From a checkpoint of a small transformer trained on Wikipedia: RMSNorm before each block, a variant of SOAP for these matrices.
Each number is 128 + 32 x the weight over its row's rms, rounded and kept within 0 to 255. Layers, rows and columns count from 0. Numbers have three digits each. The size before them is the row's rms in percent of the matrix's.

# layer 5 attention value, 384x256, rms 0.214, rows 82-127, columns 0-127
096:168115146125138174101200071157159186115081183131147130140115138174074116134065102175135091127153070158082101182102144124089136116114100097199137105140085100133126106133141092145134143125137145106056135211184116163068111110131121084138168173148121092156198127063113170100134114123139046141165097132100170110102142165153184128108171103067169158138075127109139106132071113111160127130096
090:147074063135103086152097129124132125203122185105134205123222148106168133127202133084066175143107146123082139111136138151129090107084076109110206172207138149149147109136183163123095117118157177121134135107100141151123123120071138096177094109122130166115130136116132088128068140158103151109081155167097124162049161124144171131142196171102122159166121098140139175150116145105117079152137
096:157135191162095134136084161122059161132134170186164181133089145121183113153098139162086129154157094146149116167092114108139101133107088073123114183179079108195115116062036080054128135088086136178125146140152139130114117158102124093156127122133160099116089181104127125152202149111075105163173139137126159143085133159113146109152097111068132134119116149149099118143168130106126142147125
092:113076136151128070110174149129139109107134091112083121096188161160134117133180171067091161174165130161139102200135168139164146084178110134123112098140102086140206159114160121181098137105129195165101116178150109112175145154130200147129108195142102095113104146111130101163082123079123102087081103149092115119191173141125106159099133135152103114112153180130103135175131160153122137126122
088:135115127151146077144133123117137065116102189157122141103140112131168092105087098121127088152113148089117155168118181138164081120130117110144155136116161083088180142144105106117132053157130086127137116082131114158122161138152203171154125105088106153121081120160076142174168186149067159108145105131073099158117139103147207114140085078139114195120150152149133224085072180206155112134101
096:159102139124134093135067175122218117110126081161091090142189137157122091180157122160157156088167122125159148130065121132117173169119103174183099168042092096144117119101147125129085151148123123142110189145137132114145135124109126182135158136075144151197162152195109075170119086127114167082098167103151130165089102125120161166129099122083118131147099159069188174136120178108112152160094
092:188159088132161162094221117119139154187134094089086090084147121140110168137134154196154087119192157150132067163083094072118128074200201148162155155133104143123166096092150101137146185136085143118159184132115113079066131151096168114080099125107132106147130159110151167172124165163077133080133185127108115127143160157098169155114129166165147122118151180155132125163108098135048122126154
089:133108150133149172193122144118128128202144161100142137137135105145066153103126092157058142135181128096101098131072167155118202194153111145133114139118102145168100158103095171164093184113173106109147161203120123136102142121104163097100054142151108113127100154161151153147118129087118105140129157107167091091085082116152123132160178146139137136155121121101145169197096087104126103092069
087:129138137172159102170177086146124135134079087134130156171131108111094153111141115114114154083100094099138156082070168109105131134142101111107162167119135137126119134150151110131102124106125146177130091127073120177171090093097086167125127132128156162132123141158168142151152109136170090123092123087100165160149136158120101110125045131113145143176122111154086117153132117156139129088095
091:128107093111091055138083107150103179163141139162134080099167120073107087111087162107194161106078178195041122077111033127113121162140120121135174086100079141171068093089140148104075075109174142135153119170118165170089166135169139148171147134153165161066155138107166089101126147139131131096087144128182141153108159159152092112162143102191156181091115169112122163152102137161100125172122
095:129125103106096135102118152108091069129103183143112169140153147163189084104075157147125149135117115145086111086141093100172126082115169133089117191163151101101092165114193106115095164099144144080144090150120131150155087134166112104179070108166108100127135139196143125114095171126139149165134120148086104129091119132163111123161181136053112178079103172142080175151140123177095074114105
095:095096096106177146148089116088076116167174149090151150107142099063122090128092102136136131125147077137052104062170135062120174101095113122118121095189123145169108132108102098098110144095141179078060125144087126150096157078204122132088081141089177108103099104129106130151147140181164140150184104049134109098126097161135118120122138149161164102164141110184100076134165126153126104107143
092:110158108122120145193101089169122128096152114131126177127082152122097185149105181124125115108201133145135126121203152079095053054172092088154156134084191109157099170133143178148123117107171115100088140154141108189141133158139155107157174152075070152114128141081135107148115038132125145110127124145092107113127141112157129147116103154111038122129119140106131092089174056138175118133167
092:120061123132128081131130048139100169120099142082110119122088074193121157121132172085182096138139105130142123135129108123100087139161084127097140134132114036095142151103099134114174208171120135059116121112095135141140137141116151102151051134138105150140101059154083125087127112120130075133095115147166084188189120161154183096186125103096114088116142159126167080175139150088138128064092
097:129105185110155087129145098147178113126157161133142153074149124176062104059100116048076160087145133159170142089092123176165138119112098129129184140113136127135192116110111056104160206148153157144152142136098184161173093165106098145211145112159107134149088121122101105085100124121109133041102144124133103124253107159202089148127152149152101139107157105104107164156155125154139166179149
095:128150182144114089175156123125128093173242131147150120174132102066150071115138096090129097115126125110120151139126101074078112116154142120157131086124095153174085105125120058212118156136093163118093134176151153139155057099118128124171148139141140153111128100171119068118182166108156098126138075023151122103127109123170116084170112100163128167094109176117129117087137127109089081087132
095:108079095146125095152146125144092114157148161105091115118082131162169096139129130061122154085129120149111068118138182063159125143165135132129138121113102133133122092121116133182095157139104137128139083135115131149148150140116146119086183112135042133111139101116168100129238158135114188088144166082083135135108092103153105134131112125171143146160111141090109103151168112097119166087098
089:101091111129111134150140173074145141154130160084108143134148091143128083088134120034150099135106062078127064087156135102130144067124197174128187212053129136092094148130093110085117137137124108126157141130094215118165138127114101094146150125132121159165144099153152169124118108111138161118147108129104104139072103153102078155122031175125159090111055074105146166081082089076140133095193
085:128117109148150133131115107166158122107141130104128151122098152163202157134142143181083153085106077136094129122176132108138176147113145142165126129230095169150120174141093152131173147011126088149172134068126114159104183139143130142105169136081116090073094100179188150169128092104139125140063106178075138110119138132141119097132131139140119157131104180124166074175100143167137077142126
093:118147105096154150163134090109114189119129122088148162123154057151140099158143114145130123081109164126197159105107118168104162117130071136158117111192149087189117116108073147132107114122095124111139128111143113121119095139126141140114153123115064158114100114166144184153136128107103090107105173108133088145096107110132107149158138090176103093185106142164139080183225074114132132163104
093:152176079116148149152090135154157146055113130097092158186091159147137073093131165134096151139101141115151095123094152134134157085188137115159149165193138100150097101108103114140158120148114132163120113106123163103154129133121174156154170146064150124108108119142105118195127153142209120136129120123119124181095113127125164192141110179160123143113076088116090112129166129101116133101108
089:126106168133140180123188103114174108151140212058133085086133116118163122115127168137139102120173150148096145103139181123123168049152125156143160119127176140117150104171146116127149147122123102122124076167185089130162139046176122145104104181148164148091117126116111133081125161157133127126107082216119108097140167147072129178112099147106076166154147084160119167092141150141100157136160
091:116115125067131122148105175073113084199105124080193145127114144163157136154125119045097194132158080121111118115128150138127144006144128179137115114114098109127160169134136079198163124153110126149147104126101101134172131079161131119084142087079107154145128146173138152097095132140096160090117131191111083134129155120110119106139099107186164141130186072177118112154108072129141122122148
095:139134129100123078113059047126133100162101147149059150112111116138230108118110119140170087139112139104125120109145095139081106125192091117174095108133114086143137159128169133153127099161117126188128145196101104155109121163144102106117129108122122133140174187105116165199106210082166149167081044115129087155139182120149168136101118093119138100113055155133077105137154135140166131154123
094:127130145148094209145192122091143131182081115135124117125110137085081093130138097062130085117162166102131119133161106173108064117096151116158121192155143080147145163139172127134105119091133101171140122142155090161094163146175080118130165121133192119158122088179099124095191107164124118188156165196095161073088155084101141125149081131128139102163104096138117149136154172119133108120134
083:142073153161117123094116191165117138095068165119141155137178133168133094125148174140116148161171146106135094110156112103067145098171143172146166134058134147071105141153136112118136094164085145105146165129071078140098167077113163074041094103114120137107108079083106136062141093170150135112106147120154129150111120110157150092171155135128096109206082237119094162125102154151160171117122
096:111124185107106148087115099102087116148111096139093083107154127190157169143127131110027147153059078161094097125152041106143120083141128131100069073142119170132132105124077102152102116157103153113127110119107133158122120152126118120160189153058155122088117112127076129113159141172084151105105121128141105169059111138046145115098128069143106112125097149121073139107161073106112109148153
089:124236172156136120121166122102109040183159134121102078146123125069075076168122130130082140058126127107096190114086113130098112141128149123165139160116123160112177122124127144163120201153105097114134071157148167120134190143110141118061098153149106140108119147071112070134125092117103151159139114098156147093119138170123159138103155115081068183126136114156105083125181118147174165121160
091:148133137120071102106161145151098137109123122081132185147145099130132142143107144151122137103150141110141114111154129152133125102087130126139158052160091104135067114114108095109084124102175112133115074105088104095166142107168088088124144129145097147129155123126132148150127146098152156085153149163090114143161117120162053089145081145097175214119130123149159069075166151164039124136178
092:089125107169130137114100160089157086088116117145108095153110092175094101115126124130073127157133115184161126142160169129145160082119141162137070123142127141130139156106149089190183153164187068049085139112109168118127159137122114078110086132109068076141096153113143123107180121104116128148160106133098143121191076188136079102064085124097113131126126155029133130134110099117169113118146
093:062137089117143109109165125137129108157158089123146120082163117111123070106058144164156154165169120113118156153074155086098109173111097114146096156072187078118166156067080161204151126141166114157142115095215144090125120131122107101124146151164199142127144087148157115176144129109159142124136148125099155123177113153103165140090103145135117168150113198087110142157166150167119164198167
100:128086116113145119099132093137148099169069203181105126094184091104117110094121140115130141140153132129063117104099148074142216116149096121083074141098161099081144107137116093116113124097105125115119154093118173143167142113138162101173075157145129083116130137081169169108088085179077115121108090139147189118117114081082125188079146160118139200137207197114113143120167120138138099147173
092:067075092098081115060151145094173133095110154172108162063131125106094127121137115138107104114156196091099169131121113159106101122112133127132117136101134141149142145153151105142107143150140174125147150172100163159090121140105170151143092164105062119170152149147122109147072165159132131068160090190213170154094151164162111131115166101171091127165104140098132200147136158140117016134090
096:230130118171107146112121065145141187132124137114073113109132112145097104150166127151059091140141110105144135156179131113165109132096087116090091096122125146051203122193155128103111106104202147163178087160146077128095091123137136098154128111117165135104132108161137123103153162101122179168149117165067185138094112151148118138105171134102159156099082113120151108140128110169134102134147
086:150084080150088143206130156173138152105097141107132144153114123143120208109123128092101114165120155200173139160112132149152064200116118099121099101131090146115102160083122155112144100207115122167079128153138109083105203115155172111114051131166128146143113064151186147127101087141147145129098152149085129126148130055107102092064174080145093107147076096160128133155160093145085142156179
091:100187142114139156140127147111085114113080164086166082083116149051100125068169162116147092124157167181135164147146130092077152176132147187111109119167185136093121156101094078160142160158149134102146186129123150088070124190106169125142138172140150107116108109120092143136150129062125138192076128195146121140111149109119199143103159086129151165081130145127103101136118136105169139127087
086:166154159101146127158121198105150135120226094122139107106098175085172111109139156134161137134139163124146107125096176037125102144107125111134119190198108084040163162158141142135098129124113155086146139104137093106128133084134099133115072088095109184115162122127116073087157149059108131148109121088128115158137103129145117085128111146154156132098108141074118141111112096106176114168143
094:128139141095090110135117100160186154135113157171123172084088075176109135144120117051183198166140128156135152100127115166169161104177103126121184087135144087120086098172072126125116160104122139172052202160173175111091125062141120121072127087171117104113184112154098168126136075161090123113057168116084102110158146141169153136165121104119167091146114152134137099166105125121113086168116
091:178100111144161089121111153113131079132155115134142170149109077167188120171113097109112110149154115144143182097125093127117207118069162131089111188083047155143099141130063067154129157131092107081166114098163128114117095200139145147184106084073136151088114107078122119162098211104168096120100113104108145116111115137161147107159118183189092114176133081108134101145165059115138096133147
100:134110122162112084138113155152139135142113107129159132154204161132111131133134124108185178099102138072115111150173126101107119103132121153116124117173106128132091126179094047058103083199183081161116174142128146122087178084120163087173133117114121165112101119068131128127143108091110076094094093165168142148163130116134168192125193150109137154130122098170143096133094153160107088098154
087:163144140108128146104060120123095196145160097149125104115126108140163172148165102156096116090123115167136162163076105134124123112146124150145141142149090027122152174138089159195133101099105104127127127123123126114096109093122152107105158152177110085134051110138122159136109131099132194056157098122190178116092114162156154096131078167189118117055137088140149056079121140144093103144122
091:172143166118151132115095113143151133136117097152140129076119112089126047093107090148115098136123184110126143201102119124131120154082138137160076081189103147078127143141124100104126164180108142124123160123141073155105157116087168151154110166135139147121196161166123204145154117125134144066134156092128119115173146087158141145155140117147157127070118121087186074140151057099126109142152
095:128110202169133141121191075076113168109147144072121108201160131185130129102108125111116095125153096104114138157179140160199113115162103181119158153146158098155156083116178075122103108092130129138110108091091124170112087109139122137124167099124137136133174081168109107093051116229084151134114174147127151160144146123164122147137084129051093127113144166080095162156197096132141035138129
092:106097186088085098145149122149134143165114093142098053200132114154107107121149202128111111064200088127077136144172092082116113115099150076116137139147114077084148177102097144114146103106095155099107152173131127095144122121138139100175127083120134077139163161122138198167150155171133117116102101159101125132101089151101193134100126077112080160154135120183117150169127039179111136122118
094:090119210157095133087128148152153110145145134107171154143156130118115123117132137124140082124118126153100173121115145183125121170119127097165154130102121120124135137190130158154072115142130118127152132161129105092116104127133142150152164208150137138114177130080160121122110119110170100116068134102141146095136096131088050070044115094124072096129154162200170136128088091169147152201080
090:126077134121104142077105146137111108160098175093140131115169155172106090120181132177134087104147169180111145143137147114114142178136120127129099089139086108137075129145174110128158133159200126122162114118151084064096117158088157165087156077176143166138123093183097154136125081142132065104114192168084118157114135153186143058199153111130122184129135080171180138045090133142135125114179
# layer 5 attention output (transposed), 384x256, rms 0.2, rows 82-127, columns 0-127
103:140135102167142138157085140066133118134154048123144127124157103091170132169164143126170197135120189173094225060153137152115211158142140085123172146170123132114140144134147148181098132115144160170154146079142064126106187169051141124089061156111102142120084150131132122162127104121089119105116123081118137174169069076208079146168151153148058081077174157116097105123117094168119110102080
097:141113105055216199085109078102139134111118115135130120171043153124165150149091099162136111170132159122154116158131106107110087140112147156127105132169120144170156150140148103101144114128160146126107106120126137161188152115192086137081157078123137056166098116112095148152196111041137102154106148160153104077140143098093117185121115168137144149166144157155066122096141129132105107097151
103:124146131120175111124114095142148136100140102154091100119202155068062122195139107078120132117089138146151154162145116143103140127088118072058139079152105114075119121115169131152161081247124102100085130106150154128104117152072087142119092185122115171111147093135123097114084156081124118126169146138123142189144182114135093116117152197141111102162091097068093105154183139189128147200163
102:116186152160137152100156140104142089115103106140138084122090117142114107117152129199121138127140124077139095146070084032103170156086119101109143079148159136125118127114080053119107090108144177120102167164188136100189135173170079097131152100108131104144130091157153165134177150139131130153161101132169190083098115105187134150065137135106147158174141094090176087118135110064145128146122
098:130168158137131150144123164050095107152179156099139181108144125136106146107156159185124174142079121135126116092163155173154173130109113136082083143176139142176107107108159105127178144137117107111096112102115144178109194145167122122115104179177064042146157133138104177072122104151082168206097106145126098112075183146062126089128141184173122122122061112122103105174133076142081097130147
104:119160170135086131106092159179128074149173072055132102124093145071149172158155106124114147120124170188162140140070105097145142066146177096128188139156113091062111137102123114154114178132176176087113112111165103104130107128127068111130066116122099137155136108123161108146125187176141073212107054115150145106154164117097130127126140187088119122142178139140101095156110152105153154117143
103:075108166121145114111110125125152129160124160083176150102121160156138167071104056140116118110169124110191199091100112150110155076081039115160145069102211079115108140132107155110178107118180077155141101120174131143093125113146112151124072187127113074099172108141186105131138114084181091118101093155072189125138098081094130106128173073145117138176119141112127146097145098165197150079140
098:166126101152198127134117105086164130128067096173098105085133163087123128163144112141154125143096065212161151100130181116175179087142166125095100120112171105138178133125165117093131159126191164156135122106160158147114111136160124159145130105124128141100151101130139120088144125120123095084150130121155182172208165101126119125145120114103112154119169175146148100075148127136142140109142
092:084143138128174117149116167117144097112131115086118128113091124147073081166117192190180108114131087137167131106112103110117103168106169175124126097167155122096123127162140174140109132157156128099123152109143126129112088099136136134094114077134093131088099153089131124195100131148080125115162126179136108156116168100102058141181160115124144144106159115095185190061138079079125174134145
101:105166121144051179097148142166105083109121114173131170104087118133109229114143141156106129127162088091149130218148179118141094159146171157166107140160108169160143156156167096098176161092089118122172121073113145142096124063119113094112135131043130111135100131140128120166166118141165129154091186131081066152180182118132122127065080179091108120131159063119118113110108162047135159081129
099:119169156117097118056163104149135171156101122076153131159127136095137096114200100169078122120094155171150092083161107151130117088139166134139137124201119166082113167164130106137171101105148123158167091145095178111129087167135145158130145104148164085131183216068044143145111097113088144127112141062136086108136148151105104127098133134099115141150131107181124142089186155111184120096157
104:130091172106147147196105109153133156151131064217127123096118123185174125111137143189140101084092146080174128161131124175141090133145160109093104110118124167112166175148147150145076123129099047126138115125161105106125155135142138189137075046165101100169160116177173149103134161094069108064118151191131074156151220149164107111157132109063129182112082099157119183118070059132149137124151
103:126124125113175080094128137141109134154100138104123143094133156150088105127129096129122104193084158162085127139097124148176146167029149121108077133116101174146142098097105183119094169149115107120099156112129141113196118069089107107134129137132088086073108145157135064187092150088082148159170146115075120153129116138127142095157142098127150073119162151066106113162098157053139103125130
097:150150183123127142152075153116155113079141109190099124150105181107094149131112105148081135072109098113088143153112166096166163144105156069167122040132100135155125164145152137123155108127148113171104072132117139149139144141129178178134176111130106096098114128159133083170120190132156152189083099084070156127112058136104124137135176159202062133117143085094151093170124124126104119129193
103:138126133148149178173129164123156075132117133123095112195096141099126143079132175168117106210116184085140093128092076162135125171160147131128106142123178143106149092177115117155100090192117091183087150121163150107136146138134087150120105197136175137108123159115128166133136082141105112176119082076176115134091064145091102103101107166098161140104079140156089090060124156097143158144117
101:117156203150122115109075125121113136113128109094133120096109163140156107198122120190132108165089093138143096124128127204082171093189111118156098164208155130114170129105132148077118095074102106127126099099137093136106095189189161138088146157122162115151095093084125135113126174140073151150116156172097094181129141110143117121122123100098155151209149130143132130130073149169093165165161
099:117185162134134143083104146108135188111142095083115114138117083095110213184120116136102095146156143109156126200085076176128106155091121072132134128115142131098081136127101169111098142078120125165105168073122101139104133148132157156160101119083167122109136138126105121125130090113176111130099100131150084155121129075143117108110156121131172173138158060156155065135159126151135088125138
105:093131042162134169162132093206107116105101113126094131120111140176056168165109103127117137126182173116089165143050077167163093127143136139167127093186118164150125068142153075182108080116145146134143096119069138120166116137091214137130162140138177061115105157071115130155122126098109137117103147119101109113164110130154197121128137109150132159185096170167117136148119156140165130107102
096:128122123131063155129164178130066131189102149101102084137167071067102129135169192166105116176117126143185125153126121139087160150105156074159100145124090136142028106110121094106134139120134157087128122153054130092125162117119135104159147114109141139157107164080013097092094172115139096114191155107151072121124136123165141135136122163105174075131149069154163179148115124115123161171124
097:136166136111128116150125130096144129133154100147188137191079145078082159101156136182154112158111116148134136123148150121097164113114114120149127126118132128121133125142131106156123144132141141089101141139126103152101102194088110124067165149170136134117143071133098113122217130068111154124164135113140145182130105128202130194159136169081126135100155151114188060073076175104120083076130
098:120142155119125152121143147135085110147170180172139131111152091120145178141147100110152152039071160089073147166190100186137116122065145133153073094070095106055132094120097085101126097121105137036159160108110105146163089115148155152136171136175082116187155119095117137168099134188095174215105113089136121172152152131126160097111108107157130146157153160079164111116141178148121206141098
096:146155105096171121101074142178100138178134107179105206100123139168094122103111121100102134060124109132148136144113126156109157150102117140151075150108149100191158094150190155090090134166148129070102146078152086163110129122084139118107121130144132144136145145081156113126109118095132175116165156084173149097099062107102139142117133070153141108125090138118056107133111089118134105154154
095:115096090172133118103095189058123169165085117171074123144123148195143113088098151154115142104152159114129064180069138093135133124122158091141092139123110092124101144093098126138123102114129102106149126094182104159139118133117124140073134151148158053067137104090120102084178144102161129096108108061083156065133112128184120158102146130112165113112083134085126172121157154167179192123139
105:088166114122118133172187174128107151094197128133140094130085103150082122123136161171064114108087093141141149135126143141103135154129127103110118176150125204126146102160145113097062108047126156135103151159173168122125150124138168153146155155114105139141088134122125070209143104161114076098124201111123101096083154140099118117191089193075163142114124148167148135149130131128080117122136
105:159179074118166089090117171162112092127169126139125199125172086164107137141126143108133146164073111185098166123122097092121166167136078133142126101116099160132123074205119142099143138174134120121133172146100113128181150139063163094100061160100099118119176168150121090129078169137152152100060094112123113121145134148117099112074120109131142161100121114087068184131071147187124152050129
093:107156172153167136067130070118061099134131127146131100086069129154124196059082116084123056107138128142095178122155159114168203136140111142099076136108153123094107162178144135168131147136063091152125105129128172145109124144120112092173169138134157167096153097082158101090154170098136091088154144132155143101154104134120109198146124160131082123030102062087152140173169162116130138077152
103:103104138186127170145168125087079114117149182113084163152103149077130091078153171184143070129170136087128175150167139154141159168141143171153173187099123087130123152090100115070178167172151038135170101091106155116121098109113207110166135115193150093169107176123153098168131125083142147156178107184128101103108162113156109089106147132127130142167158116121112124176129151121142108085118
096:135093150157144081158121042109134125153085096099106150119164131162111123100122133144095104199152165181130176113080089088082080101115168120083124068101083170177147159140109112070108138114117158127124110072122101103114097135105154147138105089135101142093155127150109157130112132186171171066161160147119156132140165160125088122125130119136213089137175110107115183175127145094146146144099
100:116084108074162178145106088183125132136162202129168058141166134093068098110083130127121114122105125086114112158064096144150163122081097188173150125146173174134120137107119078160210169101119147119165126157126133104091127079107123175105173125118150100143087150093118042115140140101110169140118135112163090123114156134118139120112086090112106068123161163123108156127106153073170060177140
103:128190119151117107103153132089138157155103132163127106149129138075167144099126146115107123136134140125107142121068096077186075134127143051165186165071090103152119165159083143137104152178110172155161145149222082121145069152155120089099159150136146144094162087140072140140111128137102123106121095109141234132089142080082172091124150136170147128102126177201113183128157131178097138168135
098:183154135145073128120138097118175159104076145088125137109032118107137171052133133071173139143104143166115056114164119117160141090133105154110176097109116137165174066156116107096124141124110115110072098076138114142124115136147129163123073131112052143078088170075105113119073163117109139158130141137129141092120151150101092146149149153136149090116097106194160110105055130127137101127132
098:094117170153192187096149120097146156069139092085128147132113150134130074106146103131098118127065104116130119080118152107163079169126161142096158123109125117117134094135185082106129142132117174128111148149182102094112105154185109149134133121199119146131165134132082154124117170147139078140123105144165133127122162154138098111155123119129161101095126121101098147094082152190113081103083
098:127121125174129172168146124184136104188131105131054119145117082086210124166137082210121076187131086150085133067127186114165137072164125120144151056164098096187147140125071188123178147116128094099107148147141141083098104150181116064106129095146127060139134146135126154092175124097128066136130110128103168127104112129119157111167129117086111109151152104181108047095116122119135186098192
100:088091130160094104083103114050126110104125123091153116176090124127125125128146202101120187126079108144115127164134119134124165085089114149139144136177112086151042173142152154167107152135046149044117155085120184093112106190118169130091112137186105105124108132091086075173140123144121136120115154105169095110156138095084081140129145125154090159120130103100132062096195145082072106087115
097:138163094037153110123121106065093118103111146106109095080119112095146129114087165132167114131126089076062137078130083157137109102156139119114126111098132152165127053150122166088154152068180157101199126098076119108200116150119072120155150121135140133123133115137143155069127194119121134111124083180164173135145168141088078151124116108109103101065148134125122045129125103170176166138088
097:120088175137050103126173073102167085152164119167066138083127117194132109110100182105107134141160083156104128142099113160089140115119096096132150069100111130119091090126132142079137066110162135166114112105173133151134128155175128128161111163143122213147102152122152164201155120136075218114118124077179166131102127198077083100090147084177084128134116088145141176169175143172077171119143
096:129131159152144105132134100148114136134097070132119128153133178125119109070114080076146151123134100106072148076142068201070160142124134122126136115119187083152096136092110167094189170108108161140139120130146081154123146141154090121100175121141090173135140149182161154148122083143120160091142075143141188151116107167131030105149203153144175130163112075179101126127104113159115142105124
100:179117090171136139105116163196118122155116161105176112115159074106186195154144133166127104172153125073109160124123137124160153156072150085155163108214187133160131092137166095132074144123138148091120108146112087116173120192092111153165128122093117121113100139074168105121162108120130113132178123105116185121127117108136149149118168171162051131079114117134128102118085117108116068096142
099:112128125110138111135148124202115110124144149142087092181094110078167161111128086105088123103119138134119061094164115132159118101220176047130150102144161140106133147139126113048161113126155145093105094107082105130117104116137175171164135069157153090144137123155126121121094094091070147117172129123159158175108133103118128100123167128165139154146106146054144105103112152104141146145046
102:104149119149107185083106101088143116087114145156192131155095159147128097144209132118146089123171114185150118103092146170126180136117104087139138111113138115111143154113186168148185192154104153106156130127096111119123164142152118153138156137131146077170136120122141150106159080141089084176191185167080096138082105197135110116115108134202145161099153120166068119125149114103113173179115
092:133153141111120108094114155095132144156129168121136110146126145142102125154161166136154171117137131112138146208131123132076123172111101100126119100100070123109179148073136140106218072199093141129120141122139137093138150115090191162089153132132133163117155134150110105178165113171185151141154132155120161140113090116060136173223117126100138142156164191088078075198129088139116154133095
095:069103088122088161139119100151122105106128159109108122166151123134150166117133179142183140108181104154173121121117117094150028102147147185121120139080200123153156136099145109096115080120142176118187141204194174063149149153123165130134099138118089119206049119104137092078073109089183159147120098186116138189082124186145145142125136208111149108087090088094168084128043138153128135129066
101:182062108118204132165134179126131106154093122137140113103098157131116110102160142129117179144108146095154081133083103116128173095137154075117062153138161143171036134131125158152169173126100107140133144158107133115128146210087159114131061172155103163131119158128129181173145123087151092122058133149107098158140141166159208185133140120153167124173145082139181125075084172127186203116134
098:107159092203136160137131097140165138115121149102135129111153114081148150136149102149160111073040153141116162124095099124181180133093080192162068141197133188135098099120154098095112150106110152150181084176164158176112136098138129195076173136140140112159086141190136156137128074125117121148151106086125117145103153073118104134152107119097147117164145060106128128108096200106170156095152
101:111109086153200102189123103138119139119109110156146137123150140081199112152108132116124185115213068073124135134146146101113116119212116132148126119178119168200135102110141155077090171134097152137051143101194135156168116110109084066124128091124134113151116119135103122124195123154102149157172105091166176114171142129144143155142162118135141151172106137097114090114130132184155134089190
095:139137157101161087087131108099077137153122100132105117126133151123100118174094099115126142124061087126159098175115112149183117120189135114108137156099164146137114138143147126173095152115098132173150123101115176179108122086179099138136086181069165106115153088131131122125171158144139140190104077030092176071116135122078128175103102169157146128095101155138151147131111039114121146195131
# layer 5 attention query, 384x256, rms 0.224, rows 128-136, columns 0-127
083:084127139102146171084110118161166070120127201115143118087149082107143104139168129140111125134092104132116149075096159061107105133129114119177088093158144076132083134202131179124159170166139176121114217093133092141157138161082157094140136098144106131131065168064131140142145145190088101130182099148127118079155184123117108116104156152186115084139099126178158129100098117136141129098142
084:108097114117118104120172084202124158137128124107113154085125153148088139089117133133145142106156164105076156157196113149077043146149165125107173075115168148101156122126110035165135100141121147115131103097128124075161173130140184157135152099112080113128133160151119100069112090119084117103117137085124095135115072162144131115106123138124106162057171120134118148129129172134165131153089
078:168122093144178162121078120125150107095155165182167168154054136147061154129135075118109165099156040163142169121052082147152168159157086139156118086159177081104093102173099121119129126165119115122104202156130119116155164174087149097176134131140121090120099150134097086108092193140137111143164179120113113142176164079106126170088104141161153120123170197173134154128139132085137140122124
076:143141124127122137098117088110108162139124095088121137121110130101180109217137182149186177139105156119150111108118123162150171131098124186123172189101125165089194166199097138198180141090118154135125086107139137140149133133126124101127143125114164122113099150109122186158212144104149174089071050101107165110122165108154112125151174141087111128147087159136146119083097131151140106110060
096:128148105173157126177060082118158109149181107122119181042169077125140148115092107115164111105112182078091160094098107121096147142065122105141125100149063127165125152117107140121126134081124103151116090141115162140133158164140096141121107067102115136184106145128134064060133118131173188158136092078104169127115106096128133158147111105130086144127092135150168139053110130165078090188129
083:135120200091104137139109142068139102153155137136173131156100173200114116157112075126072188124161117121150194118125080106207149094071140139157103112197169110087126143144131113159184142123092131172116159094117117072193106177155144130135112202180102096140113073148094139128142129116173107121116131144158092146102127111132134128179090171108173172167125113107123179101139151086112098105205
084:109211166145135130130114147130142128135112129098102064117095102132121147122170122131128085130141136062104127146099152054102139129152135052168106126135046133118124108121086122159097137082118149163141125137135189130115123128146099184156156120122164147101108091083116163156100164191144169079105139103130092142111142131136113119119141137132183156163100089127082159148130087091113144130153
089:112134117138113179131120122055170124126153160114171103114125097115159130126143054141128185130103121155126145115088157091148167130144211081173148110116105127125151137154152106152128159147160096152070115117140085108190109142149105106099102081161128147111147152178114119130155141125161126187143108129141079179175090183107099124101147143179132117128153109136103143159111072072108149122152
084:067097140162164150107119153146111133133089108147168178101113166107092070167086161127108091114150106107153153106122175105162163105116109102163152160104153079121143178145161063124146130159144165137164105094163156111085058134165094097164124103124098120099159143152112055129106129181120167138165117176078076086106072156135157119098100122151178096115127155038104126136141131126079203099142
# layer 5 attention key, 384x256, rms 0.225, rows 128-135, columns 0-127
087:100088116140154143108153128071150090145167144124122125088122120204165103118185145103164116160165130160113158112109082122154105181161134147155123111141094139124134115099119113124093092115114136133143164158112109187056157160127116130141120029109033124119034094167079107137081126118091129136125135079129193137114129184153131105093061084136179107116060116127144135133134111054158130136146
079:169179092172131142196141166144158213149098135146152111137143142134105151178179137164123160150141131133134140143116154109099200107121115156149151185092107167134171099107113100117145129129123140142158144125131148122080150106108109094113118179134117093141146129157155177132087140123187131110139119122152109114161134096175156178134132159122072128123123100175121156130055108172079099086133
076:111121129093102101109112068151125138131196126143101071136162087157163120166134163103084117135083107141124138147185103149102128205099159054134137148169117128076131151091126140104106163127114096118095159142153060126109139116137127130090135122204102054129070104163052085061111117158149102147164202147136180128148115152140118108155127125126151107177128090113170101112114131075139122060168
080:172135096112140161114181117091120124151123110159149105058124126158095168104150143084147133155120177122082145112103110101153081088102097096105084119093141120120149076154118160096137107119186091138127147093094091166133114189213094126114149140127139121140134096123105095121182093088132170140112127165104133122131129133108106066149166179155166155121075102111107119089154153108126105090101
083:087136171135083137120143194159140111101118138129212099107161110171112151077136173116138120167172087183144169082082133133168101198087183146134096138178116139132149143104086209174116064135162153105118136119063104121207146095114130113114122109103148174144109085066130100136126143120090075106114181162172182178163128127176093098112137114095159212172167071106144146173094122101154111055136
079:169067134102135161148117166127170110145166057129195182120108111086126112135133167164167146148092087117108137124066133127159172094151117139188182090144135110173094147136124125118152097109209155173084149187140154089131166167148095112113140108155115120124122096130112123110101160125131130168087117105139086108172130108098121116099092177130124162160174173112147143135143170131152126131101
079:125075082097141149097107178096142123179067160122115100096119158092129141085160111086119064168125095150117145134135135147105098099089098141172113076132171063126115143132174110119090123186155096139123163104109138132217204086102127133069130115121127069146139138123086100122098110148132121107053161095085186072134191082088139066150136171152108108143075119099176127135086157069166109156145
087:142129143100121135130119148118121141098113129073171124136091114135112195102150118114124098037123168119073172160060045109156105103106194159186122082101097160088156176118154098124109116106110121125062091115108116120166149115147157143139149106194130176124129104138093112118140170155124138076173138115135115174182162147146078132111105154100122150172153117144151100037136035088137144106094